Part of a small language model's weights: 8.38M parameters.
Each number is 500 + 50 x the weight over its row's rms, rounded and kept within 0 to 999. Layers, rows and columns count from 0. Numbers have three digits each. The size before them is the row's rms in percent of the matrix's.

# layer 7 MLP down (transposed), 1152x224, rms 0.0523, rows 1092-1151, columns 0-55
109:487491487460507429448519465535519488497512486493497504511455532510357439535456478515459524445602468515481572524501539515510500560521514505461472466555574438535489533544
046:478494551503552509460563583472608515525412519463483490544568493535452540474521505502531497611527572546532521461518483488554482487493443451504546497535435504494495513513
105:386516467488547564579461482520524442489436510484504535532520491492476450466447528433436534505498538510548571541514477501523570532557455491461448535490517624525538398500
083:473403572526570569548493413435489463564485520471482459486434502500453488544540601500538511482491541434615469503442555553530484541535462511431506498577515490528504478426
093:505495468408531501484358466552510497529519529492567472530473422503549564525557539503499465407492545596531490544535526427437493435504565585528611507505456585468510452514
091:525511474551466431547519528516616584452516404475525555477473572550451536380431520525563479584570505517520529575437585565491531547574440557390547464498480506468470521549
107:522576488605372485476401479523439549470402512463548456563552544422458522473415483523556494454518510602489467411406534481436443531526514465462409581575590484536535506509
100:461468495460550475440542402510487561484490648511491446519514626600584560551454575493553506437419396490463482508472386522498541529470546556472526503543587452469528578492
082:530516494517489489579484485404492450620541433511527453443469547500448442587509575461501431478535539447531547480453582481472534519447504469482585470526439507501534463546
110:404442537432419528513611531433525552514558523504464497600502508567438500525459514500466454559504562514439567499574553555455432400467499455372491461392475497461435500512
095:532510550501463492545528537521512392457457457500459573430477483522401548462499494459468508593451468478446564465543529601521555484441424517571474535503496511514444416578
110:544483484495471454362612474525534487510577509516579467514530487570438481466497524522487413363478565557429555509653463551450493506412464480541545489606482633482527513508
096:667533435480510494445519568578511473528476485490503578502555546489473487498486556526554438473694506436499538474483460559513562475540467539565470552522553510591511474481
084:492436406480530519474513501447451584453486473582449417494432476481583482499534477566512563533537419524524550351556495439385470520585581537545463506541487431542492468562
086:565538534458565545558489509514543452471532517501538600528481499559508517470427403609516507514512505457481474441496554431526477561518486450480506519484526488541510419439
117:473497428547546498525537446556454512506509459512470467604469336518537493465599566503501436516487491519484499530560529477595526566598446479516581482533480527407471468414
101:570493581414545436563509478542511555489422449522473516537527559489495556524474524510488462502489477446513424497463492482450598540572530594536378481508521559446500507490
111:583531523380412491549496421469499436510434548511508523555471564564434527529446517582510422461481504545519485437563477522448460428498538583491442552515504556493519463567
096:523552426437545516540484479554476541407448398471501492509498532449533495526439524501457459462442479548411550595486456533637541541545449529505504527508572459599422513574
113:561495631469390462429445568482533575446562564477504547527486547574447556444494512464539492421551533553456533520535495472559511468559548475566484516557439516456540434468
102:481479502598448375573508502534497614479570485472503498560521431506397494427539532537519511464492387484528425526569557525516552450556496544452583469506547484486517561531
105:486530496532467509500438593401454526583511519446558474487517478405473451559572493482599502381544530515465523503468519540527443458499512552446528455398439559464573461514
112:576452434494537514435499485438579461536539379565459485558407387408574524516494442500587444454446504556505576391517509507537523513479566492519499441461501373513462472554
082:442567469492598510476415443492498401570421555458479424555522440492469470483491577429542471574473488454504466478431544545519437532494522493475481451439436391466560461472
102:448553472471569585476467564549558376500540448451545499507443530459440452582514568562535509544554481498520474508485550548475495483530497539450523489551520468485565525452
101:485516494534498507424471385500531539491457414447538506439534481536539603556416447543543432496549518494507477420650481417459534501520427537517540518444551436515515480462
107:443558510512532526497559552469503526563452402494527523538467570515512598472531477500524437590455525456448515546527505615537449483477456548532422508519466508422460595479
120:515449487530598509529564440492474520471590499578544443482552474493481405520521509544455536511467577526470454521500461432590604471499542487471460493510486450520484477632
103:409530425476557537493598425541491469459404481481560478437483452525512415449535492508477435446444542453483563475525453504434504594504552554499539543490453430528552475577
115:596453494437508549508492503442483543586493438454543497527541514522434519416481403519532444496527524490539506473542472518511489487475456400535466423485570514585631525553
102:494519514473511506607541492414499470519424535451547483524528461437515526513558510469522435520481529536607462462546548531386523500526518457511624585449425422526465535533
108:487479523564544520528466367453481540438513467414565490502402537561460437395480572543494462464423539535552547425484487526528530407409556481476474496500472511435450526612
093:492495447439416592535527421545503393531558502521490494545504551440533607456528644556590535537486500554485523474559492441473557416522487595534445528544485483521564478526
113:490608445467615570469440518478565453547552484513494560432559577473489446596444514526558537526602452509468534493552504393483523497589439532566557446486492525501494504437
078:463459467510480461648523519460541475598522483559497510516549470425479508554561495502516468588516486462412548469516504564530483484492505461426501469514494471574534568452
112:445453461525446484535494495476428564463505543476499457539527572472407458521479556461576501477510610600470588499412518539516494527535464567501530484428511462436517571402
103:479528524461517509570506459510472518535497563475456519547373478423504535438482608499465576502607430555532558503563560509514468397449480574485566427533543432469428520574
091:551605545509535512535494404500425472491486553426522515510522541574449503477581517583545510456478516470459478459537573459496593424463525440467588572431471538524464597449
109:574491590431529452543494540463501499570522519571469471536498495477495486616523425517559502459484440511518581455452526486493539448451505617551418478505504455484464420526
101:437578486526464477474603561462489423432596523446462481546429514449566483559533427521424579553448490561600425551554470540499517526478489515523440447460555429503543486497
088:515527337524537412547516495586487374601457496379474565520471527503490507552554545457480488453476446477579545550518562539514457451526517476480452462533571517610551469541
107:637580517471502463479504415561428482640422500506488558463497466501409446544441428595548467540466565506485525468453551509445446604443603499494514504474473462485452442394
105:555507500432472417452491515615498474533505482486476531526479514499545476552528579564557507490438576501512509569569512506424422402482514443514513512460380515433474469527
086:502507501434558549552484512518468469515577363568519583561500469556397466478543509551378484536454465573512427558520496446465516538466511519496474470592514498560447555483
113:500556482539552522526495473478463439526455539462536433553444511545491415506499555541526532438543570457517450535605567438417503489483530486443547503447365504552456472493
083:455403389537497507476426567493595606447521444482463494463542556552442431432465571600482453526495520467580469463508536548451543557486501516470491531498459421515548533478
093:614461500558496437427575562451560516419443485499441477460496468536428488541495511527518546495538474465507555544524461534524501489445476462560499447565543463506486400452
109:536495498575554466542510495447489538525495570474487497445554609512520451598498561515433480464431547597564540507535486552533586392547444484496484525459518537507594432414
096:435581524523476566542431500452472484497486492479548459454539518496641506440490521550519499520503497502552436498468489441555448500538527560457463454489545460526588478406
106:516513437533414528551498508551522466559566558505480452415527600472400496514479538509491565387490483515531514521449555507556529439570509450470488618510492534438531507477
102:434482428460523510457490476465541464570375514445512401560521515580462526574542529584520505586491576524558551538586606567550525445482527563384548484545458432486528556498
098:563491443440449345594511451479491458562361539491543437477489472508507456528479498485445573459456498488537489550495529556502556413490556460585491584487486483493538571535
104:500572457534521410525546572418651415468554499525494506490496537610479493511382405559484487659499455498510466554566563542531439421520501502507469521544511574500511513466
105:479447519377511473515469488522550444588434508504455415530457575534535461353524572458539397512461503481452520483375520551454500545436498581582567481446443545581560529491
104:462390513523543534543436501506412464596486506591583525527524448541558525545417426443526435527375473466423565483494494530546522464546528532539568533487417504538518523537
087:488426615424437530459505469485541494540481563537413473510441498587460572453509529458633574473436574518484490467457483488481512465497533518500453486575507544577496485500
093:536557520525513498524509506581451562550521516402559507494486472530430539462561574626519473454503561519580505523523433541533438514562529559489501455505554500505568559548
096:455551478526463512500527478528519505488466398529471471597429425539583492436426535554511538472506454410430639432532490506435523459565467538492501515591455511504506496463
097:469483419500444509512455548516460493539575512628536517449462498430439407437437514418560552496568497539502572546435544542528523505489634512453489438453422609485500538523
109:471506464482453458488561441495432559569544496415517521511550484515512462516514528404514560463502516473462549480494571521451472436578603592547515522450439484531571445659
# layer 7 MLP up, 1152x224, rms 0.0852, rows 1093-1151, columns 0-55
056:532555496424556461549495523415575574526515483571451495504571482493534527589518464473607607539415452518446453473477495435541449459524478442543430488534508524534507559481
105:565485550480473463515559557550492579480458500501455440472549537567503521510538514478485533441454525582510567460469530487446536408547578507554539570429490573473476530439
088:518630555440525558531658480443517473506503477458397496468550539544521515523544462516479572559493503512473421489605418433541582396478527440583471537552582433453462474555
111:517465484561406517567454535540532547554488580465543510425566453422493473404530493468591524561525523452476430451437418450496409473498479552502628521399438504444420474464
088:445478469444495501520506575471463584513512466470525492491524450426463390470496458504429512530460492434551488528514564522502523531564483495520486440503530454592476547422
103:543433438524542401466539428569474488557445557538498590592517542430533558489503516521493498416508466494477530581534531505487392478550555512546436386565522492563522423602
088:497507485471460504422503539536435568452452439554462457501528523477438547533537522474527458501455547570512495439516384576557492562548453494448608495476560484517433561506
084:517505562468506469475456479474456525449373537441499531571459408476471525537435500528458468485446527576451519460486452539477486432550496471496451539482472481510481573470
109:441477493457585438485406504521402439524538445453499457575480570543525481466660464499417482526426539483435564496526477527510480455476474582422430468503525504501411470610
090:565514503538508525567539488511475491479563520505488554447547542385505645525534513458564488559537575458513440536540476552414432465504382485526515477470448519498494438478
105:384548490503467443521503479507451516536405498448507551555425469510534541571428563497465552438507383513490579517562511523511474431445491464477508494530475524493492551493
091:575509534428533506425441590551486548413563554474448508478553527466454514422466479615488494456557557587555477465552535497549438437519618548499475525464584597553381457459
100:512522562502497453503502469474523576487426459504465512501385462445510499566529506577532433520530485492531493545493489514420554634473559506528592478462463502460431467414
091:504537595477500361498580654446571519501507428461479489565468543560478500456560425484487472527498505430554466488508561498537601468550519563525588443497484512468449414487
113:472466621445500439578470289603473496444548555578537539477509487446524470560542498520406528402416491474513487572529566510480513514523526544500519482542484414470385464427
097:483498449548506481567460534494544586466495460463466435528631504473522563450472514489491422591625493582560488558517577436482439461506446466498436503512420453527426516523
105:468448532459485503497427496540421475553586587527624443432528421503466485410472518512482561540406531441470449432541408594565414571534466508514589523480486430558521457493
093:521515389616468512512511465524442550472457534476440438403494515402551419464472489555509501540513563541438566519508471537557464428431538530390528456457484420491401477427
116:425392461415489513448443624531458567445495501492384535490447445514472555539479515585443514504489478415482460492543446454571529519549435549528513503482402457552468475578
104:472426377463439512463510509427472485467425501480547516525548459390526471541545584485483605456468391460541470468512536419534507578451458520449447489571538551436545474490
092:483518488442517490471531440459493504489511496538439547545506453507548503560446517510545538408497558480531509496439467510561600489539466529501399530449464493348515602484
103:567551498501422473536453488505481545531547517494475416495554558535559488437493528524487519551554504468564455403566500497626528372465472450477501518566489489478480503457
085:520496479418421454481504493502510584480424486546476575446587485520471496517602499525481548518456566507556490471461518580444482437460558546413530498562585508481449580483
095:536501432491479533531572443398503492489522466453522587526479507512440523531522527569554557481479495521491515523429491531499469506513480523573557376422478528469494562506
100:482491496546597404508480515526517475481508512507610505535560550483482454459442415523448446610548406527462495528384514494503538521469590552632520399506483459429549523466
105:400457532542483527487475463465554566532542530509455422506542427489528529565558525469459506484381525414449442477545445502524539457526484478476431522486525496576492432423
110:363417414437517529483533451575610474583494482491442588483550561531541468448524425431468489477499401571483537494480385409528500460498436477484490554418472465522533583487
107:507533482462519538494437578443498440505577530523537489504534533540526450410512402553489429445480604479512434479461449582449560445449499517519535510499394398439442400493
107:478545510481554600409539529433520536574487492408493557533556447485515429533484565422592538536455504401509525511464465561512557455531529531587487425497514490420511502483
110:505408464505489557529529498543554491465496490514456476523559391453447615510432466482448592644420424439506487467454465457570456527531525517532499524558553520517598479491
099:451476571487394481448448469534472530526503515516572549469551439416499488534587481471473510493422496444530478528353509504571466486465515521503506505532466459487492435481
087:514483501478431484495554540498449527434519611442599488470469448502647502531493496526510430449491549530484552514455481585500388460566524450484468571510406473548446484419
101:493513560568507500576460569441443584487621409514515563416515546465527453465489505442553380533525507388525575410513545491487442356471450420431379532503514432532586534566
079:517460478517498537510471527517428521496571436434611455478447525479509470573584447582527583601477576440398555506513477474411489384510461504527469501508462378452428462455
116:411455456509444525616625456501481487525554498481502483502505530547478497471471568511517412411468535435444540507542460472513465425509388481451458485415467451555530485525
111:486476498519584459445456490450402485480523472492470564480589417468485495408577564517520500403448550587537468497464424472563500545453537438491529574394535549520465536508
089:479491589583490578469408536457521561514474544508453515533453482540439363491512449564470402578442494478486475438510547432536549493583485454497567462480439447504531451591
113:400387480588507513494576461430456459518518513528468526400530474464458481529491519566547535490533409449603539469436536552431538420481464496551383501582488542455459450456
100:476464517434516641423553417463502438489554518517532528445461489455445441594566520432561546485434482481399530553548539468523512467537570511574470521476466605472436564513
092:522494471537638456529543526488482553592523597480550516522577529461508501457547403484486530510499576459449511453624435522472542468452494417563529450436451553562491458518
109:537525543484545524508613430441487601395497519531544531605528448516569464448512507501590519507520423569531448494498499477449532456467556553426533494464566510581424546527
108:599469457448457470524551505467649458518461521461515507443531502489530573494573479563392495524457416406476489483566547458536461531542612427499548499505430533487479497510
102:476493467492462624440523537555443512387573488527506547518499555467509451578542480516544456505447528501538547486539484439422621539451571478500492423535459436428509443515
106:425471512484440519477523454430432407472569521503445528517437451521503403533481549598528581529520516505553448464499597530447500493522511486556509467486483492499514482477
099:630436472491514561452519507578540499474503452494546426463561446431571590546488436551619519436497528639538480448534462558513632486510528508415414469568555513407526536507
098:523434455512542469472561462476414530530469561454549611456490456487557479466459590509411501549493502509508540572458469449524479504494573494474529495286536458548540491519
101:552502466607517585469441497508546528391558517392542492534488397570504417526379585511473508501525453612451546475495546440553416552547531519553551509588420402543518540568
097:479526556423529469431528561539546557466565507430454494543451476488532533482412402553575429483605545584406519429559511422482456356477548570569485438432522562386521506513
102:491487434402477595527518549493501426408551542541554461464571551452533501496457495522451588502504434462484502516489473481436483579595483368545484526489475506444475546490
093:524370441511485564474535566531512567539399493448508503523521491464442496479577532475433507569452485441502500488573477513538568465455570499551499502494574457533507504516
093:498411544519555512528603529433559584472474541491502516545479503402451466581549510556449441538429462486433430572616463515524514397494515517490543474511484520506543475496
105:409476553470526361583516426522530524465494443485473430578513438445531412429475529508500524523483503499524499520472424515495597452524582454427491463434388458441531499580
100:513397516423502517488542486438435515396584506548537601532520498540543655543521524459486430494462518476482552523444471398569470401599562481444466546452552367477456465492
108:508540526517433535401541422417529571491531617522505522544507498568497392563531490465571396526563425485492464419479446561550467565491561598540459426572428544470515468480
082:454497470531515408557485390526555375464528420511478497427572491562565521559522521498532518510463491546504442497444513472527608431472510389455508428536435525446477556325
096:473529488450459491584493453604547491628493497461453506530590539537538619493632519625436433412522539421473446467488491517475481468503489467537504432535495466475557488495
091:498427478476594539521500500524440536567397437443550584434408470490459541499419411491477511499396491470501506494484460458561405427562485488496444522546397524523483410578
099:543490439536472424589531564462507573477600490527492432402492468436518603522534559517506553523369515533515440543480590524458469490497428634507498511491627413436471426501
107:548526438371486382486552473472407597517533484440590493503452520424406508425407543518497447453500554495541492473420541465512537420560528474469475409507503487525521475523